config = dict(
    num_attention_heads=4,
    norm_place='pre',
    optimizer='soap_variant',
    warmup_steps=200,
)
Each number is 500 + 40 x the weight over its row's rms, rounded and kept within 0 to 999. Layers, rows and columns count from 0. Numbers have three digits each. The size before them is the row's rms in percent of the matrix's.

# layer 9 attention value, 256x128, rms 0.093, rows 156-191, columns 64-127
083:523612523534471441466544529518515432430532552527490456534479520479468475433542489485518558489473445491509501479571545581574503471470509485522435500502554569485561559531490445500545406515428487
086:423476607541455546516504512497543422533488491482530498474425515551519481488496481435552448496461487496457593441513535567525484475511488493476476479534437537532483476489533508505432493466491453
101:447576512537488437459515518536511459481517477528464499473403444502469440535505468464560486516401503444498522583534504624467432510378520483550517549539457468417491524490519521501542468434491509
092:453460510549531530535483463506548499466538522504573481427484504475497509536490458498410507500549494504544551467493534474544496437546463526571510482457540437451510511530439461509539477570546494
095:476496480448508481542478530513486480557500496501539498389514448424477498410551500553489477492427503496471445584511535567584490537470454549546463519454470439569542514505487567458508503591546458
086:488481439491514550513464476513480490511470460499539528498552481545527569474528547501455492523520518537480468445455594403544558492536416510568538492511458453489522488536499501471534519515549495
089:424464464526456517532510552462566494486482539522494486487464540528487467531449508559478563518466471533591550522537476531507532522533472579504554538562417507459533460474485440547504482485566530
088:500534514524526584419502439550488492491466514544405556478482516510564545568518540494430551538439458546532560493455441498501498490525541527500515436490488532523535499474497498507468465574504433
106:488494461448526485462488506454526497398594480456488464493539467490434441433523500514475481469459498517438445499523574407545562470513456463481491516506504478475399488522434430534555492554451525
082:482539513453485488506392477482542440484518502522470472463485466562546516440446438464504535498447547517563499455500481541541561483452495436458548439448519508483526419502469474484470528531498510
082:501511508462476582428459478544440478506448491469468519510498469527488580522501436505445522537489511564519426472494501479440452456503475460487493422531479557501492498494564541453499481538515524
087:510529488475520543471464480485553428455448464518501471455519564469552552493532508544482472511423511485452560470456569530499484498431500486480506451495463527570507465565560536431455453483491535
101:455550521458455519518558464488537461487483530445443521483486514457581556525532491475522503485467559406486470513490453584502503522469557469488483495458422438489520530493500478468490468473457489
078:490537479528481472511473525520536408514491519443504494484534528493492619485482504468476440395454522489437539507431469497536561515459451521407435464482555550528511457475534570517427499508484434
107:498535559504404480437536521510499469553413520510446535435457541463605566495518533507555528518478566513536561537468421509428482469430526504445487473545531456565516509473493582495481491443512512
095:512471475512492533487499440530530410547415586488515519491458567525526474528542494508505490469409478471496501473455533475489494529467535425475531450491558473533581486477512522536515445502426423
097:506531519479526470518526494442503489506416535391517465488510476493452515445538499453520481564462443425541558505490479542483541478525521483455491479492538549480507514485593541518479529559490508
081:529570470514494518517536475514492495455510486476542455469506547495479514496579478515461469475435488496539494523480502492512436496441387528465504555487490550401462489521516453557524531509534508
084:501457534483435470511522514538587538501493473488556518490478549516504614533534530554485568537550577479567476499542477512461547522453540549518524558532512499522470501517411522563440497529519539
095:526500439476538542505492497534434471539545517436513521423514515461502465468539457544542490533530484450437580512445492456526507493561588498525487470442481546543510509544415508511464489531483414
091:502550508491484487496583578486474480484540515456503481461445488535515497483533476433506484476428506545534514502447471508459467486553497529460495510553560463514525537491550504565493488622445417
098:484459519452443458529569468497556489539557552483446467446503526523510452489504484601439501453495524507501502510481529564505476496477525490494473559500544574473502528509564452578497523453427506
102:493433532434579476597512558465455533509516442521522471528512505459405481454453522459519484452521513524498424551491471456506497495440512550551454472512485507474508553484440481551538553494506552
110:448504562537523421440558500493523528522492519541542496518480538497553505482521525510524488537493482531490503474487487565503495491529562449468469515587508522470590557492624547539522521441493479
086:453504478617497517477456515468537497501423491523478482443509534495505486475445632544390516553551528593489466475483548474502431526481545501544532455577467458467491479544552467477532431484481502
119:515498494440587520480428494457481514513544509544501486538524439489426444485452498530539505489604529515443477503593482544454524457460480497505499512456484472539487425543419413431471478490534473
101:479474518468440552467456490490480451536553483540444499565525473489527476486474508545502441506531460559478509446492527443531443514498519426569510556536494564513492468467538514599448515480538478
100:497492472523472528435529475493524522547412555473540521501507481468565551491553511526492493567485506521494549493461466622437478538481571518444506483534474489500493542510533624540469429543514438
098:512446496517431467448487617509542575544463563606477532500488452445530489528514549501432467492524417546435479512485509470440556559465585550520497566480481433489536482559417506551489538469478460
097:512481551447484451546547463502516515439522430488446443524528468423469479492513499482577510565477430424523508507493433506508520493537527437513549456528506519556479497460577488523501491462454531
088:448518454415558477486482528439409474565539546550491473465496438474512522507458491567548469560519500499509447454493540485435486449536450502499416519556497483538483565478528476453492443501512464
086:552516499431520434534449564506549640468534476486466488547480485554486490514495550544451507505501514490471519507551544494532594401546519483542552489442556433505481424506437462430445461538563489
088:430447465451572473513501549529445491496490457478466541522497478480490484524446561520528423506553496448506525489453471553467453530493524539491518487573426425457543472513497449558463462462506509
087:534559508488485531559461491534591461525531491411529462533507462546522528488469523449490487458477440491476425550483484514473482431433546496530512496490521467561509491552400516474475492495459435
093:538540494468504488449513454495529479499541533452479493583474469583498507557531480503532436461472478501479564455472424550536493456482525533475389433448520495509495532496518577484529506538488458
095:534494484454502443511549543472507417561482477543455522494486509504506523503530484536545490465462489469520499527461502494461499547446519454531496513535540450507506522450596479510426575431560520
# layer 9 attention output (transposed), 256x128, rms 0.138, rows 156-191, columns 64-127
088:560506461520472509425477573555538453475507524511510500523570514500540506449503460429453520560573437512537479543488524526472573554529513515475470511542561495500465476535486493500520544538511492
090:463404579438502477505438502590505519494487464546482530529467542496462540481446482508512433514501471439536515478483467439480552462525463475458427453538478463617478530494485439595468530508501555
096:489476553526476518395519576487602447438504475486484492474543515462464436486561505463509515464463522501569495510418538495520574451466575500514502518508522527501503494557486567502506460476472487
093:453545581508510515515515477483571539494495472521545512461438518455543547533414525496489461506547527524545447493491420518504521476531542502466444502530484543435479545460510482545494535562473461
095:564507379493502525503562513565476436515528481499437542530437485436450513493561501426502508431439477464477479469465565484533473565475452497509533548529532458582438557524497527459498523594563487
087:523492459484515498494486474544512569556474493516523548470563466475455489523510527540530412523508496512428551463479473473501505531458461499491547500494534511534600532441546469578451481484565445
088:427474514508515480543570573480456491504482456520492462428390498548457427439439539582486514487533533428479561499499493517474558545521519546577554539530512541437444457460485447473565556524496490
090:522548527448499531513446468569459459544559494604490556498493524507498487513515481480440485462479481484520520518464509530547475478534532482532605544480451592452439450516459555560487497517529479
098:552504493509521437488498534458487557483445564467479436468507518512423498535522464547507509452545558505505491491497517552462528531476475525488481514569558438489581468564514501540472502515499437
091:481567443427474435532465449541510529538550427541548515440529412482505425438478509522506492566487425462430501491520464522475524548527510508514511521553507444517522482493530472577445544464452453
086:459404506504498476465490448479525561535471453519470525568484515463502556469505496607508444537462479527463528551543519513448478480460485466549512459470563497496629491453510468514526440482534452
092:458431440454542549465434488569533470505460429517510569503477483437507497504439490515540452464488484501509462516536542464532526484419564440527527517582471432459564518559455505442543547472424470
096:490495484538480492468560474396493437493517516595536519476458467422566409518563467497529436502470526467501522538501530462515486525483490466510630482508469487484527510511499555527507559446521538
089:580470492494548475501415430661456474520555480476456528542491503459494521496469497513546470457512443469501527536496528460572522519521520495533522463526510512518567399468479556428536547543517466
097:516461479467485498455557500482503522510476429504486517454472482390494482473490462436525469524460471468506544510531484408493493555511526500476546456428467532478513452473469497504455430435502476
095:529471499419487455514444524476563481483459527539581556538457486445480469508493489527550485518481457488457505484534500470433504403558512484527617512508492462477504508432450459500488424496438485
098:481497487526522434565524433535557474479498482457559490549520524510508468493466481490442556548485455479530479511499508413556459464542423563434495493514464490467496474469583549532520535570512513
082:463455483500520423537457469523516502489464472536467408496573479473535502523527458540521497449546541517524489489584440425488542483462542508496460517529569538496515453529456516527528533451489464
091:633486578530526520548509499418480489455549519455481431396418483479535467536463452538508502484453510483460531486543494468501498586422523536535528482502499555507440610496575459544496497443501449
093:483470502440530451554410455536507502543541507505488479514554591503537503494565473462421507549472523501511514481500458559504530467461470508474524518428495475534521547469506561482460526522469508
090:553444483466566486484499557447590528537513531502564511568502546458456515515492451475437458493504483492480523520491559521465481535515513495513425462500450538531484545460498517499489499582549417
102:543469532471488524475509493538499454540476500553492411485521469471567515487466482469460425510497557554466509491449504567463523458553515503496440458561507456466495527547481524449483507488605501
097:509574548528548457524536483452495471486554556462490451477540507548471580492477539490471463493457506521545487501535505499548491552541563543487412483505532577574532522514476524424547499481427515
097:460444519512493506439532500482520478486495477455558455521463521449473583383460572413504494456507468542465500461538526474434450439535457448547529479573433459552508483486462538491550537520553499
092:462565474519520533399497524519457524523388464442439478471552486511525542485479542516473448521470489508522495487434515538504456477529442439546529492594500473521484499575507513542489469477487515
103:521507543450491483482528584518469527528510498503518455476532549442538503512570556496634501519515493480538473542425462483482506474445444515466518493460580468518435461609520434511474509486468485
105:498457519440451553478468475544478426509560504472457483581504524494525552429448581532507527461542480522432483494488443496474509535474456424551492492444510509561500446468467572537532440504552505
104:507522482534519565562556460515496529525513487491519534534569519495507452471521513492478500528495463476465462501490513514427458483507539489491588550503495579511548506522509497533519490503627458
098:570541583501544549520527502505497434531529491456471522438497480526423494567549562462467485515523506511465456465526492496434434500500576493493505466418484481470522533542477445504530565452558592
092:474470486482441417417534509498567453419500512441544443529532468507482581471457488486462527484479525473574453510549530509518497555453477493429569470460457424523528487500490497465499429459466524
090:432481491478540484412494524491453454531404476463481490515492507450504531466505504496541554442530487458522554482538535532469490467485427510467469483498503451494563487490417546496526505512446526
089:521520491492440492490499490448495593534535500452503543482440474436513456455472459533439534504511559542466442518423568505507556461496499552462549520476511531515443512495504452460470507480506477
092:509534456538602476477499564498446423547453520371420480510515507548468471474472538514552478507540494469507487511497551511515507473505461489515611480519441483521437450476513462488556444539513442
088:595606451498492533533493473542487504482512549478426483475485499473528448432495417518570532499472520464467463511416570531504519525474497471507522499474448567534526521517487456557461518564468458
096:568420584491506484562457486569520519541563467549543533540511588487564374485529453518519503488506470455463453431498534526478504507518509493543530482560458481561464475488408535580451524534485384
095:462493553490469466514528584547440501513506460427541497465481468535528546540524538445553449418494505467528498526491537496510473511458512567552527529515515452535559478449529528498419494484489529
# layer 9 attention query, 256x128, rms 0.103, rows 192-205, columns 64-127
080:471526479489453489439515472545528478543503501573507450512515588515452491443537443541513488543484479524478556462406431521499493495552484511437507535470469440483505558495530445537562515555448527
082:538461588463507486596511555482459515445473468433469522521475420447550529514463554509501521432500502486527484507554569509526465500497498487559476518541583459486519441498518519482473468442528515
061:528457542571499475502571493514509547533476494461484530560452586444510562537494434512539478443530433564460472464510599532466501494555513540538477528548480477525508506534508443541491476468567551
076:519510450501484492489486508568481523482446553490556440529513559520499534452468583528425448533507457495560518478467484522594499511527495597484508509568436462500474530478474506507461457498528522
081:424450575514533518532451552458492481475439402391521504554493401516481492543509592477525547475439511500591531547466530501580463519471470548515514536511504467526481483524521483444541456456529513
087:503516448487477575504464502553484418493557483545463441467498454571570419485498516478443556557521552473506530601483482554525447481479497488414495402450459501475464499517527545537445511538489475
109:494520495541532491508458489552497508403496520482535431494602498500468519437488599501440516571432414455492551475509515542441503475520461540461510493433475478478472485487509443500551489543546485
090:520486425543516471498496497510545477517564485523464440526499534569527580446474504544473481460565518509514453508482447529448547483568504532475550446536511537507515438474490505572480495456468503
099:470467532508532511554556499558480486590474404504515445493493463530451504553504573492514494453496507545534535460436546539539522500497533444454456469537576550538403436488450519548514533530486441
137:559497458535521457502509546485506506429502468454521513575479481523498477473447520525462541476442505470552469479507567508550463576586509555498494460594505533452510516431467489462524466453555510
131:572436582508527486520582511462498480501486509574455488498507534522466483506483494461523537450406479569499517442594507540540469494565557432542493556492514541507518448526421454515475524509550552
130:542521500552488483574507527425453570490568544468520561448503471454485467462472530511483548502512506490555540473460483508430550509495441461542480497442544469525462418512443508553372411514520506
121:494498474496474553468573483550548500490479528583525531528531561502455470415491420453487476563489484477542531465500471495521449490548494535483543506514503493534577480456477561485495562437436549
128:508445533487468506455453489505516511484475521510444488563471489537481463462461489491511477520551515476509546475478517431527552453568479517442625458398483490513528489488537509509451551412482554
# layer 9 attention key, 256x128, rms 0.109, rows 192-205, columns 64-127
082:508470519485570531442428523505555439554547525566592487507441514385486505577539525506560515528512533499523472475515546504519539464443461473457509547467547506540455520473487416522494594510502480
089:510499431557474477574514439438435553459472468388472497523536480617532516456466481469451474472501427486468509517540485488498524520502536544542509465529405497471548432554509557469483448516524505
053:497529466482467521491390483508479431489451457462481435454490467482533497434489525486546512507527544485534574563494447424523512564480488466540555496452539484526445426457502532490490503484497580
095:517566529490497487472481492462554458539549513584535448479509492420502551550509503534598547458472477544443488446536538485397484492533525499545530536460536512504517496480433525544528494535504488
093:506484479433514544437548486443446531547570494482515557526453515480532505517494451538615453539554481593449459489604539476442494459490505460520446540538441446533604496536496496504520502494501533
103:522465541474512483434559487474544445559546530597475494543469543499491429525536494480539486506477499510485477457506504498454480461454512430519468453478503473569537543468457496466554516524495526
098:543558545478513486489462589484503465475518503568509443541447503426481493501522480591560455542512443536501465438582485529507484514511458477484537551514465477479503530460460487516495564547505486
103:515496463539512545473406455496482517481412502485541439483505424493537597510480568462476524491472466464532521512449470478556507491487481534524531513520560538475475512547498494505505459532501589
102:448533530451472495463577442473531526521439540518585452458512465504446493513503463511501495539528530517454497495487487472481558477445538510554510524493505524450587505522501491528439425478545438
095:498596489527522556441529506463458555465472481460525458455497449505502550442443546438506484483485434447513496494457460459511528492462460556467532494492456487491555478525481485473442549520463536
122:522412392527491468595452515632459484503417465442465545511542507496543530533526546450497530441490558488521511462553460536477409511535474451493514481519525494537416449510556504518492471442534534
135:424502485518469431467526457500461511464490483472553487459496491610502481470492430546463544507504556515486519466467498487469544526526570509490428492558518510495577497518465483477503521497546508
134:434473555528521485565522419507481499531424537503533493505496518443533489446424522523438445588486528488464499460524498478509546449493518500475422527496464536474513532405505521512492573473500448
138:574499481529424524425548478493492489476454440490462538485526533476494492517519521460481524575522525443487504504501534499440503462514519566476539527431552463392468560520554493550431424460512558